From a checkpoint of a small transformer trained on Wikipedia: hashed n-gram embeddings.
Each number is 500 + 50 x the weight over its row's rms, rounded and kept within 0 to 999. Layers, rows and columns count from 0. Numbers have three digits each. The size before them is the row's rms in percent of the matrix's.

# up: layer 6 MLP up, 1728x640, rms 0.0433, rows 1057-1085, columns 480-639
# down: layer 6 MLP down (transposed), 1728x640, rms 0.0382, rows 1057-1084, columns 480-639
# gate: layer 6 MLP gate, 1728x640, rms 0.0414, rows 1058-1085, columns 480-639
up1057 101:468489468524602558480474543459454507399558596496551495507582457461422499555490468525457455519560497458542550513496407452483448463428497535522570513575547519475482539431552485508560475534485453457496493550568486479464507545592474517513500549430504475499565618547560545414569463552427479603543478442432522489507497568599483516463479633511440478507498432395390536553438521455548484536504474486499534450469541525466543433451514509509530596428486573609492466526576512562485473508472495
down1057 099:507517540475468544444506527459523511496467489491490462487449525524432575428497515544520466466646487557507510480568488442579493508547538505557459486516431521512547493444476511512485472473509600442490603467565463464454601425561550450600499504452585531563476538557523546495552596543489380492453433545605476532507470474554468558520650533488530533536579551592442477521504503413520539454418472458582508587471503394440612491550500527586507429530476517497525482469492498476499536572437566
gate1058 100:485519429537554492529600479538544473418413470498516516538442553514488528530525538513462468442481410461601532458519517451537492558541520383498565415431498510557470439436489482493453473515549503479379439517539462451442399504504483442534452529485583492485507526516583394347520458623437556524550588506504457575532526416541547472572458501506562482441571489529533468492525504422475507498471477552487512514442555563437552510413447514523506539541540555517570424533543493483560529506607511
up1058 101:414358543543500503583528570542489395563579435580565517496503509544474482502484539437528553460481506509479587522468483478500502493418554531461495494443481487514527430516491525394438541588419526528411464507449520502527474485518576521546555478421552532511444557395483474504478463538503600545566479543583511415434480527533503508480521406499481584397529555520468475462553552536532522456511558467502547474506445581444573584519543529439424485419617529569590402519534550574433404420558496
down1058 103:593502516537470433477538526487498442559496483457396612464469483528517481512456520533467392541471493594410481408515502543502597448577479524432616454525483515422398459497499421472499502562440551593512460553519473504520540458471558521504541658512437563502608545521498433560501530467542480625536586437576525512492447453509484475477503489543507445487457491532464522521463616452507540465539442419452465450470521508528470519565512397397420417561436522414457450533489500516520453503453504
gate1059 100:499499478444446474485459511526530547464432433487587442483432493455486518533460556480481501489590547550463579467465519418600455519528489469486401565512501488513523551618514483546485556532482442556545522468547515476478506442515583532521419521482542473414509525477589511481456480507473543496558485447480496592399551554514423427502470524508453566536451431543498504562545513415490563461541431412508494476583405524442476520483464407520538532452456475526488459418499492498465405494505469
up1059 099:556506525505540465560451428461615505438458487470518462394466497395451557442552511525485444450637492582528539477517466518500529549502460520500481515609515567452485440467520443555464453485466529523473444418392483490485488448548471504431417542543482542519543475506392533587520549463448512581517522471464477569558388481597481416502573450416524492397545510499606422477572481517567570491541404486536577477549439544556503530553586479446572586491481473440546550586497572495553501479533511
down1059 096:439523510533474487505539436463411438537467536546510526526357585511485563503466421476478474518504529471468485526524529529560472487454563558454586500479515552532404507545516435388552600544517440407461489462492513455518486475510494521494440552454549569469453417533454546564505534552467484479443545498611567370462596486569579524495531557610451567583568506472475440531468531381486441487419481445476462539541562477465441497485465487487512467521498481532519468529542548405559467528480529
gate1060 101:556529529542508478554545420545552550422511557462587433536558443485539498515454598453476478537531470454482493484472563527507570547451514516517470594548515491465574507583431517493532459483504518505478464509501476513508471533520497476517433446520415547520512442545430510547445454580436498491549570569526435492532505476508493499527533595553505531409484489423501402479520548454445504565461457578500453457453454540452534473430524536418433501506570475489581519439492544538485481417540483
up1060 100:458556427440488527605444565441433488486405549500501509448480460413527565403506540477402439513542547486501497570627493483500422483481463499507422516528495550465424447445499499432470513521450462513447480569519592514483527485550447524530501517571479490450481508517545583468455479528451478406368553436481484483509481535463516422503537506497522457591531536579497488510521473506537534490437443550464487438486545497451533581562444419547472503427516541463432538549417528552430477498399410
down1060 098:469510508485461556517561446497527501564478562467557488573520499507420418579559507554469488597505570426430573536432563535529560434477536489469468501405570471540475513439551471535512473564411522436501478405522512496456481480563438534515405424470538542441417495416463575537529463499499527477567571427453601363513552563411429474472441622524461564502450486494405495633446526594487530509588474542547565442476455465462527476452564526451461520460489526596493533478545444475596559570466464
gate1061 101:460412569499521522559560484590568480472520542470460467477521450524423507514520550421511511466504390502426553473488523467502522454514484439460527545442450537521457568467504516582500590559493603538522471590603452525458515388507525578512524448529475475431473522463517567549432504595417492505531487488495543497521561542454545512486541484530457523514561447504471491541501398484492430501543589525414612496513501497436546485517512442624542584465567523538570443468491460545498512540590506
up1061 101:534593493459534489566506483515475525466574432572493537536551500543482486516560499485439485563525470400446542413437481543434523502451551449526454494497472512531497532526452445502506532426505523443496540472514526464559551551495466491452562436571512455483533450460598403563563480517536484528512574552561494485500510515508527502515549545533461524466463470506515467452537466453454463539443464523504401420455525590487562469468420478554465520510434547506486520455469470526526430534490469
down1061 097:483424495495477472524458463588530478490480475443501557421494467469466423481505579366493473497530492542578489392516434419474565494538485422469464596421543503552539431550386559494490498518479484496507571424520541487438475493500462512516407462427474514511546523432489469513497531427499503498450453441362521447539490505534459463481579455524451565528556508439495475572555591437478506559595464435489446504466420363471511543479527565450553434449462456503488545518449492483429507530465564
gate1062 104:446463491519580525443531442518442464600517502552461467572521528401475541499556484423493437577561499493479453428430548374453540437481491458507565442481469458413479531505562547436576475403453510444491537438492508415545450532500526564522638487504542534449537454480419513615467422538461475511485532478445440516442483434508486626475540497546500521493521426438438512492572395529476430488625546500454558449442454520523517594484543504558438454451411494477542459533485492520548489460481475
up1062 098:484481404542419516517599506457535460561609516550492516433450469495575532486477554581488592398567474573448458469496528626467567448485539453390451496545481522525524462551444516516503513527433468452507409537509417484426400515512517494531443474454488555501455485495542470536457450514500513542428507444473476547514501546485462621453521485543493581438547526498447437560442501494514537479455573496590433480496502482466504493481404522497478574509466598390496448478471464461485412500548405
down1062 100:491473535511518381560475544449474481447522420464497514417539417531465487429463498576523476534539544569549479433476438476569462491554481430518413565542568464542490533511525500535477449534597443527510549567466532494493585586494550459499441554481479528497545487473442456492534493442497469566452570508527549490386406523493537511563425538401476440599558549487493493567573550515585455483436565547433514448491509467392426424509542491423446469447527522483544483481498468522512515357537482
gate1063 101:521549510519597535400468584529497493564475617489599507488482477533492459449482495530493511540417444477492458553450497446486459494474552436550580559557459479554452463510535522434503505543519509471494510506546551464437462510466496603480434511495482552519475527523463455393543507582489498549482478494459513512414488492451451444418498466430568456478466464502543538506479538505445440474508575563513532501511435456468449491560448582568545591529480433547512489544541507444386513490530480
up1063 100:468454499544506526451487447476549428498497499486447551467507523498469504444523497568489553576550437568611516435471528531460555533465525510529489574424527472501496590393595517569513584539583525525513528447520381567449467521555512416543561600532511539505589566526590541537488541480534405567507446450604499452509580522416575542543500622575465462518602481508439523521450470464527559477529440414481517456517543424544506555546514598435491488545527518534469553535515467463615437449541533
down1063 098:533472416462459523468492607556494428521416539466501394497492463535492597461522496548572486491526568480481487463532521551463531497479467472538466502602475498544451554438539461576457498517504528544547483512493584407520439423509642486560532508455519497523481422472540470527404481450439547522572465430473543486409491543415563533610551553418529448542486525534508457402470415510455487504434422508377519509579476456498510463529464547460486479478443468391516445474585529421443505520516476
gate1064 099:558448473514514433446460431514498538474468458542458481536476506559586380503463533486557479566543533470419489511462515403477554479506505481610562516436507442549434526493491424554514406527454462467482444461546457486490442484471526512517461507478468493485544408517426600499465483552473520488537429448506502554490466532405503547466494475534477550565516463602490470559477496480516522508382557452515534444507469478469512581600505541491481447505568439536480487495512508412390544459473535
up1064 101:513480449516510423557602531460602527590472451559462517477509504479617473427537446608509486430547558644473516543480477397487452488432549509400525504530503467483532438489531541536529480602448351614508469564527591443526550495492576572458453473533465545591510508468440414490507384424500478472553511550505497505561563533573444412422561506497457482546544546551554543546474505423521519461481391521448583493429436481511465441561517552483530468497511497445499573481428529500519466523494490
down1064 104:482479471497476483463496493553573482488462411462486488546504542558498507459493458477449492559519496471477537481506493483421515496586478458498421481577494480473512492493517455433502540531588566503470529443441475526476463511551517553418437550425492538536475498467507552481528486600543538497392486536545569532439470544430477599600572603549432493506542510585576530484508640411594459576550528516532432461460516526445518514536473461590491464446437516589500347416466544446571550487479506
gate1065 107:538519604499509470519542447484565484572520528493516494464396542603493508519459441502564538494532456490619500519488475558542427567481444546437599495486526539581508505554516401533457546402457460508587466572558488512489481502498538615499489420421459489585597378428482487473540418447445488511534587525498482437524569515557561481510539531459440545482462546459461514567556477453508514522513460522488393515569529552531549487565506546499531405594552469592450486605513490455469553484519559
up1065 099:549563452611458445368504497484467592515543544409502521450430457480463442428462510574462449521361586543467532495521579527377359529499414441560567528499524448419560529514542531504387561457560624443474473481537437514479448410542485471450554468442512585476441525495510458482581579555497586508535475515459545507441518564479480496533501490577462495599581414465476469459467490500480634539489548527520522462518590421493544546506408410511525516456492508526529579552414438494461568479465434
down1065 100:471429513455495420460453498480481510506424487486445483487527507544630615597470447532453497520614475435477507525556474432481495437556439487445465501479518503533502584522572522520420460482550381462485483582518514468511533509594477535432601420558500578583540413504452499542438482573524511514584396571505505438498550442501497539523499492419436450408454481428507466536545522452496397533606562445593505530462441532476512561445627531519540388577503587540493465473525493462543534478452508
gate1066 098:473594548539539396502503527486504478554554448573465479604496435509551515508477493518471593571471494440513531475453476437505531514522459524498507499409491534557526493505489462565557477560438599484465480546566456442460498466432542521458441563533475526553570594380437513519533518428598539421482501526477414475556539509571406432478555479424515476521432495562425412544526441605494480537540401469541475479509401480576455572458533529473575437493526448582540530440482536521477506564532561
up1066 098:561440500548512504439379563447426556473535553554534483423489507522412498578522476444500528552505470547551437549509485533449498576493502573508572569563515610503564501510481440535464464444456421592485376488478536530498472542551591464483504581497593490571425505450495528562578521575556520529472394547524521571459557565423468558487535528457486452541511509462439429493514530405487521480444510444531457427460506450552545403581438491453586544536494446600572518552476493549480485499563534
down1066 099:436506525517542487585505406562491499566557540492475552545433472455468494461461526607437512523583503491524418473599509553448512521518527586441506501502489437576511507485478513476546481557454545471532487512489498495395508516468511458405469486504535532521488522509489549510501435474533421475480460511534509483504469506500410443576482392426524496543532508546528463474442572618413577524592508450565553505461529584545485557519443542545548546523476465480509510474533453524467499501544512
gate1067 096:538535531526440536454554461605414444538524490512587485503546489474502519491463445401505445495475515433571476421472535573440489452568569515553418488436509454615462540583544506465557517554454601470559494566546467415381579443562532511383386542343546559520471522532550548462429426427549507494451467464524451594490510528527498594517574503455532583469449518560494487591553593492491556524517496365454540508531481500516501505453533480545531473567417486404502532498534447454492572473516385
up1067 100:501542503527435466433522505357526470545441580568579561502549539540545476407448492454428460499477556564516557522435498518509560415519548454529450427513515573410453513547499388435519564505545448576477462495444455505537523536444526460402508464507611523581542433514463551460550528421542501486546366508468539627521512546556455470476562451477480543500548513518532452414525495475440500467451504418470439579503530557424480469458484476490484447389500537502459566411465557450422422556517603
down1067 096:408609537551566411459505527499458509521462474508442443509505451508529431432453465516544446518518459511583515448546577496441510486468494522518502547485512445521472605501439432494552502514445553525564473474411508513472480505504532536478510540489446528482458579585557530372525497617461481562474590550501528520558445498482494536611455571427528433472550488539421452529389455504480555515481542533522492527484501444487471534455485557511514413491450562542525472483556498312465476478511447
gate1068 093:517511548539528495473526433596560495481484480534563433436470516465524518425529471510514368490553497546465382508461573477565526504462462567518470485530451529435537433446504456511451569507483553534460532483543517547515490476520549409513514514498557556474500537449418571545418540484484481470504560419455422462459410443470441481461480543564536572488465447493542558410554447441553501518595474512504488431543404520523412531555490496527435446481497482522529591537453517517514470575550463
up1068 100:586506501468502562474432505504436466438401449523474523626456491528470525594527515405542509544436450532423510483461503455437445604528512464453514485486535494497520442486479526572485548453598408599455533541434521499466586491544538478483531449531426548465490582482496450598550439522475428474524523438493556469427582492492516498428521513511422421552367469552521585488578522499583542568466472527484472488447614469471483585558484535522583441437454473536488454503515525438483485502503535
down1068 103:461481596463472448503544493511510485496570479538481487475376532422459409547533490526459517590550517421515569550536477524563515526494462467516446440611470480480497529545514470529497412454503498485423438521501545534506551429498570542509495438566496621453551554421424531473519496550475470461469471548535398551386481513518482450535418543467542614528544459577493519464508529536475484527413508447571529514545504458433575545574509507429548562490548626481430526484505567548489530551505470
gate1069 099:447497464521528390547472471489504435490554441538525518553523531480397406431476529528448472533423452490491389438498513592542473385538478488454527399624535444504478477479528516517538422437444599531494410400469536601538464520534550599472445501435473567411562528515409521485532504497526536460426505435494468470470477499544486415469448479619490550576486497446493494487490432429518530488463434527462597512553465555544561404492479490419502566504454504477409502590515548485562487467600490
up1069 095:576485401578526448517483475465506566495508471505482414445513527533530571512427363386588485464392484554486522495429467469553539528520471486460517479502480523408501478548517479514482616502538473435469435469484480433456468457568501503526503493443493549542500408437528546446517501495498439446524435508507456535485455545479461466475449433514475475417473523438496546534530495579510611532497512539524570502432448521556545519519424499600481495515536410523440447497472474508511491481544575
down1069 098:480510519521479554607498481469435523527474471455528519516522463531444565510598548483634535478471539468538473423564502567503464470525514555501548538552573482580408514520481502596533437534569518442475525479465579416470544517478510663532464505459508461467445612465490531328512521442475529428499442443493517526515417518505575505532409470547489491580501514507542464460516505448396554536454491610544512377512423618479468536501467538507542498445513429561475530435383546565463486472570500
gate1070 098:439456495644531420414542479541527544449502519506503502431464482385532581502525536592554554566551419505457454466500463577442536478504486510450512520502499528571548501475538545508462483502443514483462516525570443593421525463455510501588527471447472525465434443595526556559452557481541488551545458455479449468507520545597579503462416442516544463523479467524587507479470548502463470456457474479545503575480446499452489584518574484518498461519549520554539560579484489568463413589511408
up1070 102:524536540523483426597536476549500476536548500533489539476573541583510481535480412480550554525464437396436428620461474495574574495522560561460522575491538632442510506538471549533544486525550605540472513575459450590464404460545478549467532524484506596549487590532479504502525489488533540595473400496535598537588514493597523502489484490505575502477509408515460621516493550470538466448457414543537532549404497540348499484427541556515472476464544502519535493495407523441448447538611522
down1070 105:492512537558432489471522487521543422482514499468427424549573421401495576381427541555443566542507487555558471514509462469508504413495446454493480499461503444533427532484502444442488517553456514517561475406406462490524547447478454521434506474498520417540632405511480554504525569471452493472456479543440435476449566486455462523501529495546525523513519578445515420469444492474558538520518493475449464594560544490582526509462428434514541551523449518471506492495438410650486498505473530
gate1071 105:485460489550620437464439605439528452533542488490542448568562533476412578540515531546507475432605495469430475538515454443500533455514541504441578464509561494508467546516514493494524439463530519483400570442504538565526372459504558468544502594488499552505403449590466580512440495448616568469499408486478482600525465511482485420490526481404556476441495508518584514441435460469513542456447446480555420580460485504474541591539573479419506412531459469483466445489457408501421473559502431
up1071 096:468446526467462579539469566495458503522449532522485548399495557483477553402453488436486544461445544452499556499520514454491479520522535427507488564531500553456587534464525430433516499461564586502544482414451430465562528451570499444483465457474573513577449556462424523484410560529587518556555557512514543396462483621519481531495440554547455546508470540538449473564538490429532473549501513506463409411601470531483463506512494416502485498488485550459458518429527531494506505538506534
down1071 102:418552570354565472393473483537448622461472548481477445468479592523442514571531484571480550442516460485464514477478531467482464559487566458479552418515496525463474485568576460539522444429465494530517617638543454617554358487532453581471562573514520501465577489552485486522497520448538510537459517512529491447587512497517479441481569464453503522506379497501531472500476586543512551484523516550488468473466568536646428489517474548528528546553469471502494456552545423454464452495496554
gate1072 097:475483542456486469515682431465523514429572427513500503491443599542464621511583473449599398596520571457538532450559544453399459525465485547386559542458532491513470538515516515453537426555472471426487492534497482580444445481523485495508454469378451517476511563592499544392478548463523408527502458414524529475497402503440511521503433476577554513445440495464490510558496392475490483498580488463459496508487405447473532603523580495479441475430556550542552517573509555522548520388499497
up1072 099:487515547490538518374528537471462402438465509419480514444615428525529527456572479617559527567430487447537525434505580520462437497377576535430476530435563554516600472522450396466570505476505548480436466497498448561554574460478532468444557516527494537489528539452411542494577506560513521460504523465438496451538492599559492574483491396480458442518463415546549513510568466460449506493564584511589457573505481495495306428597456593475462555465409511538452430462464488578567543498587584
down1072 097:550450395605519578480523490533548536440558626465527415490489453488533582477552518579534420502528525432499492526567562521497533527448422604417502462523442493464477610433506579520437543495466530481459544482557490496547492457587546601518426491536544487539459589497473503466562447479484529549482481453513555577469416532473551498515493480405499533541518542459436490419370443416493506500508532476430466590496511467431477575411489536526523580375555466479515521539497510563536632440509466
gate1073 098:496593509417501549537472487461493507482551475521450496527449551524509463449516581536538468462463470439583552550477577463527542454528485539537535498467477622500465487490469430600528543588448561459571607581511541539508541513521438536503454475534398452543576572448519525560589581561477527513568562415478518511615569582555526453501511627451524489468537451495495530530525553540558404545516438602453452412443499466510530503482578453561470455576548449496525451529425503402473579462447565
up1073 099:452478539498500507438579493503463416583434457493538407517469465558555513429360549463508481419450484528507424391472489452560503446564454477469487534541493518470545548507490484540506494511476425549541516507459459430588484562476446431480499406474392599540457501560457535485602449416498416532475481569491522528430510602460440522578509572423479520567554483489518509516422544466464497466401499545554542585591513515459541484482553433583490502491475434514492519468541522536466460501521448
down1073 103:606554442452488405508540480440442417490517457550464514461461521491496593488446569585505554557490510557507464549467546434540518468541545553460454548489546624528586576502431544494541589483420565581550528432522489426494414543542648513530482459521479566519473567493510579554566520476524530519524523544559562553621457537554456505509458527414578585514480511537599506461440519570447507456545470576538460483492503444511457470439410429471497448470570456452540517545467434462463477445572513
gate1074 102:591549480496510485444451528462469496515498548495492336475409505493544464472479493478486507434587478540486437485595430504520479484532415474484465462444475438441449495501539574532475420543567483436477545568535529490525567558470440491534517526524372522591525490458449494531470464570523516460565478582501483567458516485538506457488494539505539562559405535440609491442472587414432506476471489438570561453538623454474551479569576525523470520469455526586596409447512398575557483577499575
up1074 102:485525661465459595579533515471466464584563505425442480524595497537456473557506485577443449509541458396423457494516395534445543474530483482497523485446532560423549446520405448470471445391498468512468409562486425441494434511468462463458603543574430475547462514469561496512449424447464581542578448441453407481510465432513457497460577436567478512423494568498466435525538542380505482467500481435407508573487533448508473399491518444478528485509434486498461502347479472489459413486523457
down1074 097:575522552419465537571483500532449444419590456487506500431477556563512477591424588518553594546514518510562432447446500560488468451444553495580523452565579541514443524494564506520507494471501480545427434467462517514567505514465553434463476533568484437524458514507488438497555578493493448570538361497495545451470554447483409485509567498509565559546570548376503494500494428433595541540530479484541514439598502548455544523555498492526514472507480499467428471505536551546463515601554448
gate1075 104:502455540465548506449428497603434540432501454566401567460542456468466472542461541502543378544533495438500428472514446466525544493458448560529482516503458573511409544475599441457520518462490494529617476525402435504429490615536495563495489450509484344543549438420476517567498462482546532564632531540468488462488494511386393477476479538501439501509476542514445532503561569565463529550551457434557558503535491535534511523385586525444504469483533485479521500474493551493539483475491595
up1075 103:486555473499515404563573520531564538603441493521573449517446446570394541478556506522582568506481506588541538515481391544527519507601539476441518552484399374519489464571469552555550495486499476505532432433548480510535566494448529490452436391469532571465484514587446495496548573542509467571422446510538429539485537432562550500464446508407570544555479481476566448504571420511479407465534430481478534526448498533512439490475425562572467543496420581512545501497521560544569482522507489
down1075 098:345472474541540375476522577460528522497564427529444543594475528508513429532533547419472536557458515511443546534462460530497520538472482472533525463429456528503478470499532483477495464449478526558494509391544443536453451592506425500481424454459529486456541514543541517561507582421451644656529562454520455401585534461532542513475470565473556522579460472400520530526491433401535508523515465446447545432515508485471431556550491513583589586405409499465530475493550453525552450520504508
gate1076 104:410507450446659548634602534526513505518407426471513439430540543423483550455499576512489465435456428532484526496515496467494564589449510516438448464495531483495468547559441476533421477444467549512374451477513570518445446472444553449516544521436457593486580546473551416430546464511428551579416436470482426505504551505505562537454482470574501433543423499478569560504501377491537645451439484461493506453628545491528515558509572517507511482421470463512451519521481501510482485472550500
up1076 105:461542424554529479546522503498563623543476568471491620563566415396508497540440395484530430451630459464459468564416514569500437513530580540456535481426430425464479467467508520460597552498551473533499561529525433501550483522456492539536579583485504447518466444533508503446496540471569509482577501447514562540586527506556460482503449574523514463558481560555583454474550558442444501542452562519488518583468455443509491554539400485468488458465516510490513463507481438594490508540496439
down1076 112:430559453529449398501495546537532446493581623488458619467412510609575513549476471469519577544533530492617512484495458520443436464483427493400460470381512540521519414444627507555489505496521512509520566521507485539509463492493445520498484420571610415540461489553524487564461512487443531489511466539508533426461464500479434500563478521410494587520498555511482454457503534523482491580494566569431517521425491493387527530458511498512402595571467566543550378448450499444460525526473480
gate1077 097:516381556477492472486491583485516487500504473467546578496518527481561471391458559470572446482557524483480501468435429498512560494553548502475506548496373409528519389521452543519499477441527498470427468366545588506451507469439529443505505463416436559500495501513456563482475480517497469471604513519548478435477497430528573528402492536552454445516471485502438373465488488483542553543461481461569518462416443493534528479540479455457500491552604463432536440445512538455508435479547463
up1077 097:494654469484494495568476623559498565532431516542521411518562526514532445500434456600529467384441469539569486447479411494549510524539526458422506449498572459473527495435552440428557548549537468441481504534593489500536517494479402523399588554559596434472466477483469487555538507490496517536421550467516527534476568483478462581445477573613470484546551477497491436592586440512478490487577532493485527576482537562580537534534445495483639516563502486408512505505502546469510461500535402
down1077 104:547478471501482486514478526495452532458535447497472522469544484572491486483635525469570416496553456561498509515514516490565486432530517379583486498505510458584557416471480498486434523512525517502497441415476464465524442495548450542508510390334409462560519521460509520546432496507565418472557518503463465454547511610464533517367546479417545466442527511587569583436457446514446451427410410476480431475509558546481614552579527566454491497505514591537503470476516501539473545417570477
gate1078 101:502583498463488433458402436482525435529401486442482566476575532582477454443509561420546447586559570545575458573444572457494431452542498532465445356510523458439568360485427536612498480448453464527392548566609540586545513578553513505490554517543509449538545449446549488462551468488517450519563537529466523478516481501536618490546558410497476479493574507532552527473459439559501542488463551462426480551563553433505468432526552558482428546473564396506542448562578577530554415542510459
up1078 099:516519498497466498575390516493541496514558497380496429426515505492485510468568507556507550498455498513497498542522532453524464434591467451508521464496467395527554565574410529486530344431485527436499561506547473533440481578498489485459515583432454581486462446515454542608431546483376539481569544416533437522616442437466433500525588550583483474487416580581537475538529506517515576516615526428453450468496498516463438453481577535380482547562493514450562397488478488454481412419536547
down1078 099:468458559381532560443424531553496485475496510547518492472515566481526466507523458433541588552510496530487537495498529456501515478434488426521511469558448371510516474456355577586556484423479531488528489464521532527498464534535515473487577463471472470493555540494484484443429417583538528513558454535519529498458424514463453419511533551536438502491523514502404566624438512535462568536547437405510532433482608487628465479484442508514516510478448462397563489452517434470457537574533528
gate1079 095:482529408536498508560546493409463531520477531593506469443526514544435561430517431432585515544451561536506542439475484522476514554560398477507580550448541499553519597486535443454528588507477501542508491490380518452534504486468484560489599500539522527421461522553496436542522477498443394482475520523524459518466495574454525441529447495503499474509534479441473483456473517441508442558526551519614535492504545430464429461473410485432536431439506541491508561574476485514567470438529464
up1079 096:478554415418574482433440578437556503589526443524517508447563559457442504463506411528450437549425585535469537518453458488560530553547427456448453491421571417430452561511489549475600481460471482484536495510582445487518511536497560501495451427496405413542576554542542405553461464435554540482445547519572626488555562526466537517446543441454510629474469514500567522553549490444566516574541533468492554491396498497481567494535426586531553541551397522450546616494484436445440533551511515
down1079 099:547458546543507475529486482592522376497490507453504434467523510493509570519503456526458490536589457557540471510574545525539455556447440549513578484434566445505417518467523451570506502469460565563542547487510504518452510546548543463616571483612476475478520511488517506487495616463562486496518525418483472513468530609496414500459506612501581438464540527615546483493490543430495554485553486527507527529539498489549531613506485494497457538559495511522570458604560480521493539435452557
gate1080 100:519560414584529479457492458509520494572448432496543436509483570535421465486499468532439522480458474557534472484441441446495489436485616378437549580613510424503582439457561452543452569480400499495471451499500554445497457467500440533522532516443460600427512558517607429515511541491411388548566572564402382456453541447437539484433478578452485429499581484447494503503563450466546460386525561459489609478527533513475545527462452556435443484501511494444434464452455522534477569518458460
up1080 102:477462509520479442526558422535428482432528499512506423468528424508380477582523464538516589457430540419444563419484490517509513578546439529539419557534445577483372548445580517461489445501534532512521506550528517462541497519479517582580465499525482537505468471541563506464427430485410464561477491484497486451494486442449423463413566501528451502457514418470517549475460531478537543473483433566597592506374414451553396503454424492585560557433469499599546552474540456425519502501481549
down1080 101:414573544550479525536540461600535527526614539512558435509564414448479492451460467505422485512540443484630495460511486533508514519515485465513466556525502423522422460421463538508507525499417433538491506544494546487505538487415587465429507563407450570512493507466432450446422597492509460460471549516437508474499447514466476507539533483503484435525568506421518561519479525402549617542497492494500526497466442502525547444603490563460500533474546513521484472579431498523446537545445488
gate1081 096:493500479535550501417481461564553496490503519512443630575438465530424442527429474519525489535492444523564480439393526605514418528563500504449567496511549402481433511499565476424472526572547368472480471450465492508576550487500469430470527491559507502445542514449492592475535437489558548456488548511552495466485544511480510628505432517549484468585486510433450420518487505563446509561544462540530543420409533475481498473494565509477497507512519546371447401460584543526534509479516547
up1081 098:476543453454593476635553532429474408499413431518476490499449437469480517498465530513460492472517506557472477539516522425532461543561525483510479470425488470422461547505494520436526489542503486396544568458481533514536496474424456583540612626490539535425470501516490515482551511594501543478452521498432433464465534573553442446451520442430487429537417531466482556475462543489436526549419513462533561442488532528473494483553517554437485553447556494475585530514538599450420571454444481
down1081 101:462561629466456481404431516502580507442512518468472525477546518458479454468475538463509500491504481455569497403419415476514468623339457502510557525465511527461508433520531530517487615598449429461483586400541437506445566530573573425449425373489428525547551551554418445519464473433532429534564528509577522503526508507482558429517423582596374569480502499495332448454507477478539444384580537558494460486466465470525495570529547420495523457515569436395395433482486466520447547453478518
gate1082 105:610463526561540549532438460530517425550497521493429561568455478566544497512442527507594490538545496496528440536492473537448510412550618549502456521448543512468490485600493499436465434552454530561529480493570450541484445561382447466495475457523558596558504513563531490471397447381561495511442487571404499455552437440505519469445463493562487530461486524505419491456528492508493539474521490524552447437483463575536549515542452580597540508476501435461508490379476466549493481454439513
up1082 106:476486515435510573514446464560551519487518421488565470460517523512523528546598534492492438537497622440458534516568501452537471420561458508531559544493536491425439538448472473495480495463446629500465428544529442536424482513568513538427520541442485483590473579452477499477567527443491441592428504526480421501581490477455564476425549468552529415556550514498563453613538593423445598410497453533537480504541539567495539447481431546458499485493436595557428576414528589481603493619563493
down1082 102:505568425482432472401510409460565387441515611496449512430504458491485473532470389499552514530485505486578554506473559463514514516426507457430484441439476546477416536439432439509538534500486530502461491567439578565583446555468408634516510531525528515507528547459466511454451552515415570416437520577494437497488493490532512546545519455486500481577490521505501496465490427459551544475508566495392470470465525530465581606517539458436520405564521570557494527494514468522480422507460547
gate1083 105:452386508468558522453516488538461524451542510496456509549528499504572443481519509488501528475507523558438568537461485568467537474562423568524486460480523423485520499491486585583491583552510461582511402470502482407434443539522559516458497494520503505519380515478584572484533507499518517427438570519500501512518540572407438507425554438621489520461581555517497565521491560523535603419489524505597555406501511513587409461545532509534438560375563542506499359544480505483534458559521605
up1083 101:400553442537492444462527483515516535519492517529568554515440404607489527386502525582468465513473498480536504515403504537475538539547421526495457506539414554502509502532539403491411518457478602540609591466495450465439514485411498534566491493384525451515551500514558418543508530475419404513475492473519447516499500475468465504435529414480539448485471519422576477551528537578473520510579503560454507610472462569465590514503464487596448500574490397472422530447399473482422512492508418
down1083 097:493473546485417480466476450570500448431510503577562510564468499494533481463531563517560493479558521419529583418479474488479423450506567540545553498427436492425476529496440443523405435485450431500618466544494475581632628418520514480545462482508502521519560496480498435582520471404496512513460528493468479503511492453528549505522496466421390492424444486523561521569456449462374503488509485491527457549544456487489492429464557499572490591598474363462548446533552446547596536461586549
gate1084 097:425496453565552457441473416572487531488476471518502434531443503429507546446421439439522484568512422504513428526447464496469576405369565509474525516481486398507518368481496576532514508540521526515493457462406504523421471455505523508426484484532604464537486491528432507502521490560465494529520559491566509414503526454491473543468467460429562433486549487460542453580464468502558540541512554611509467545497560469570473528521480514540537470544437476531560410586454567468526528432555523
up1084 098:505606471464473478542576545465484443440569457520460490427468472553556490469465531458587397566507480489456514429631458420503541507489542475564549508471463478409588449453534590469493591495495667485421468512418481479488474437635559531477457504482482504451392474462507441470453486482498542496465462584440477521472512531559505489524410435573540477495480508453558504505462539565465567502459478545481508529560551597479427527497528551532503502568532479508547484471449539519534577400509484
down1084 096:368441535480559560471448454485470500535525474551540471560513474448504525529565441525523458474583542543561498541448431535563521493411449560505497492511530415543547445460416524482489453563411507534467550473513529505553518494457566484441492470536528481549439478562455543475589478513469387482462507485531506517420582444452532571498494523544464435561513544511562534486521568511480483486498579503517523436530470431460558475456408536526479515390577434505545526508498524515475564532536561
gate1085 102:527467483503462469518531426519531596484502540560441483516560520495445569546587478543455416495486479545543486510518416512489521422539442510539607550515490408565573522387522436518480534470481553442511506528514527527450564481562450521468531469566469407445403617461475500527498476428554587430568481517411487603470536561497519550421475501545585471557476488432550587487435468480466524525557522470522508389399454624495522536503520476419545452511560509385508568454457503498443404486521549
up1085 098:499433505429438481511518485542487392547531516530421513462498477525551547483457450431463527439579534508547499543570492474423473453509601477532468512499568450488505467439449469528540454463472421488427591545613597472482513484534530565459451462500471584508584530473453535502560500412539475408463492510450556535513471533565516467571563485448471397458453470515497417441465526514550454474464513580463599519450548497475462439492518587398455543516568483495457458458468497430450516484432480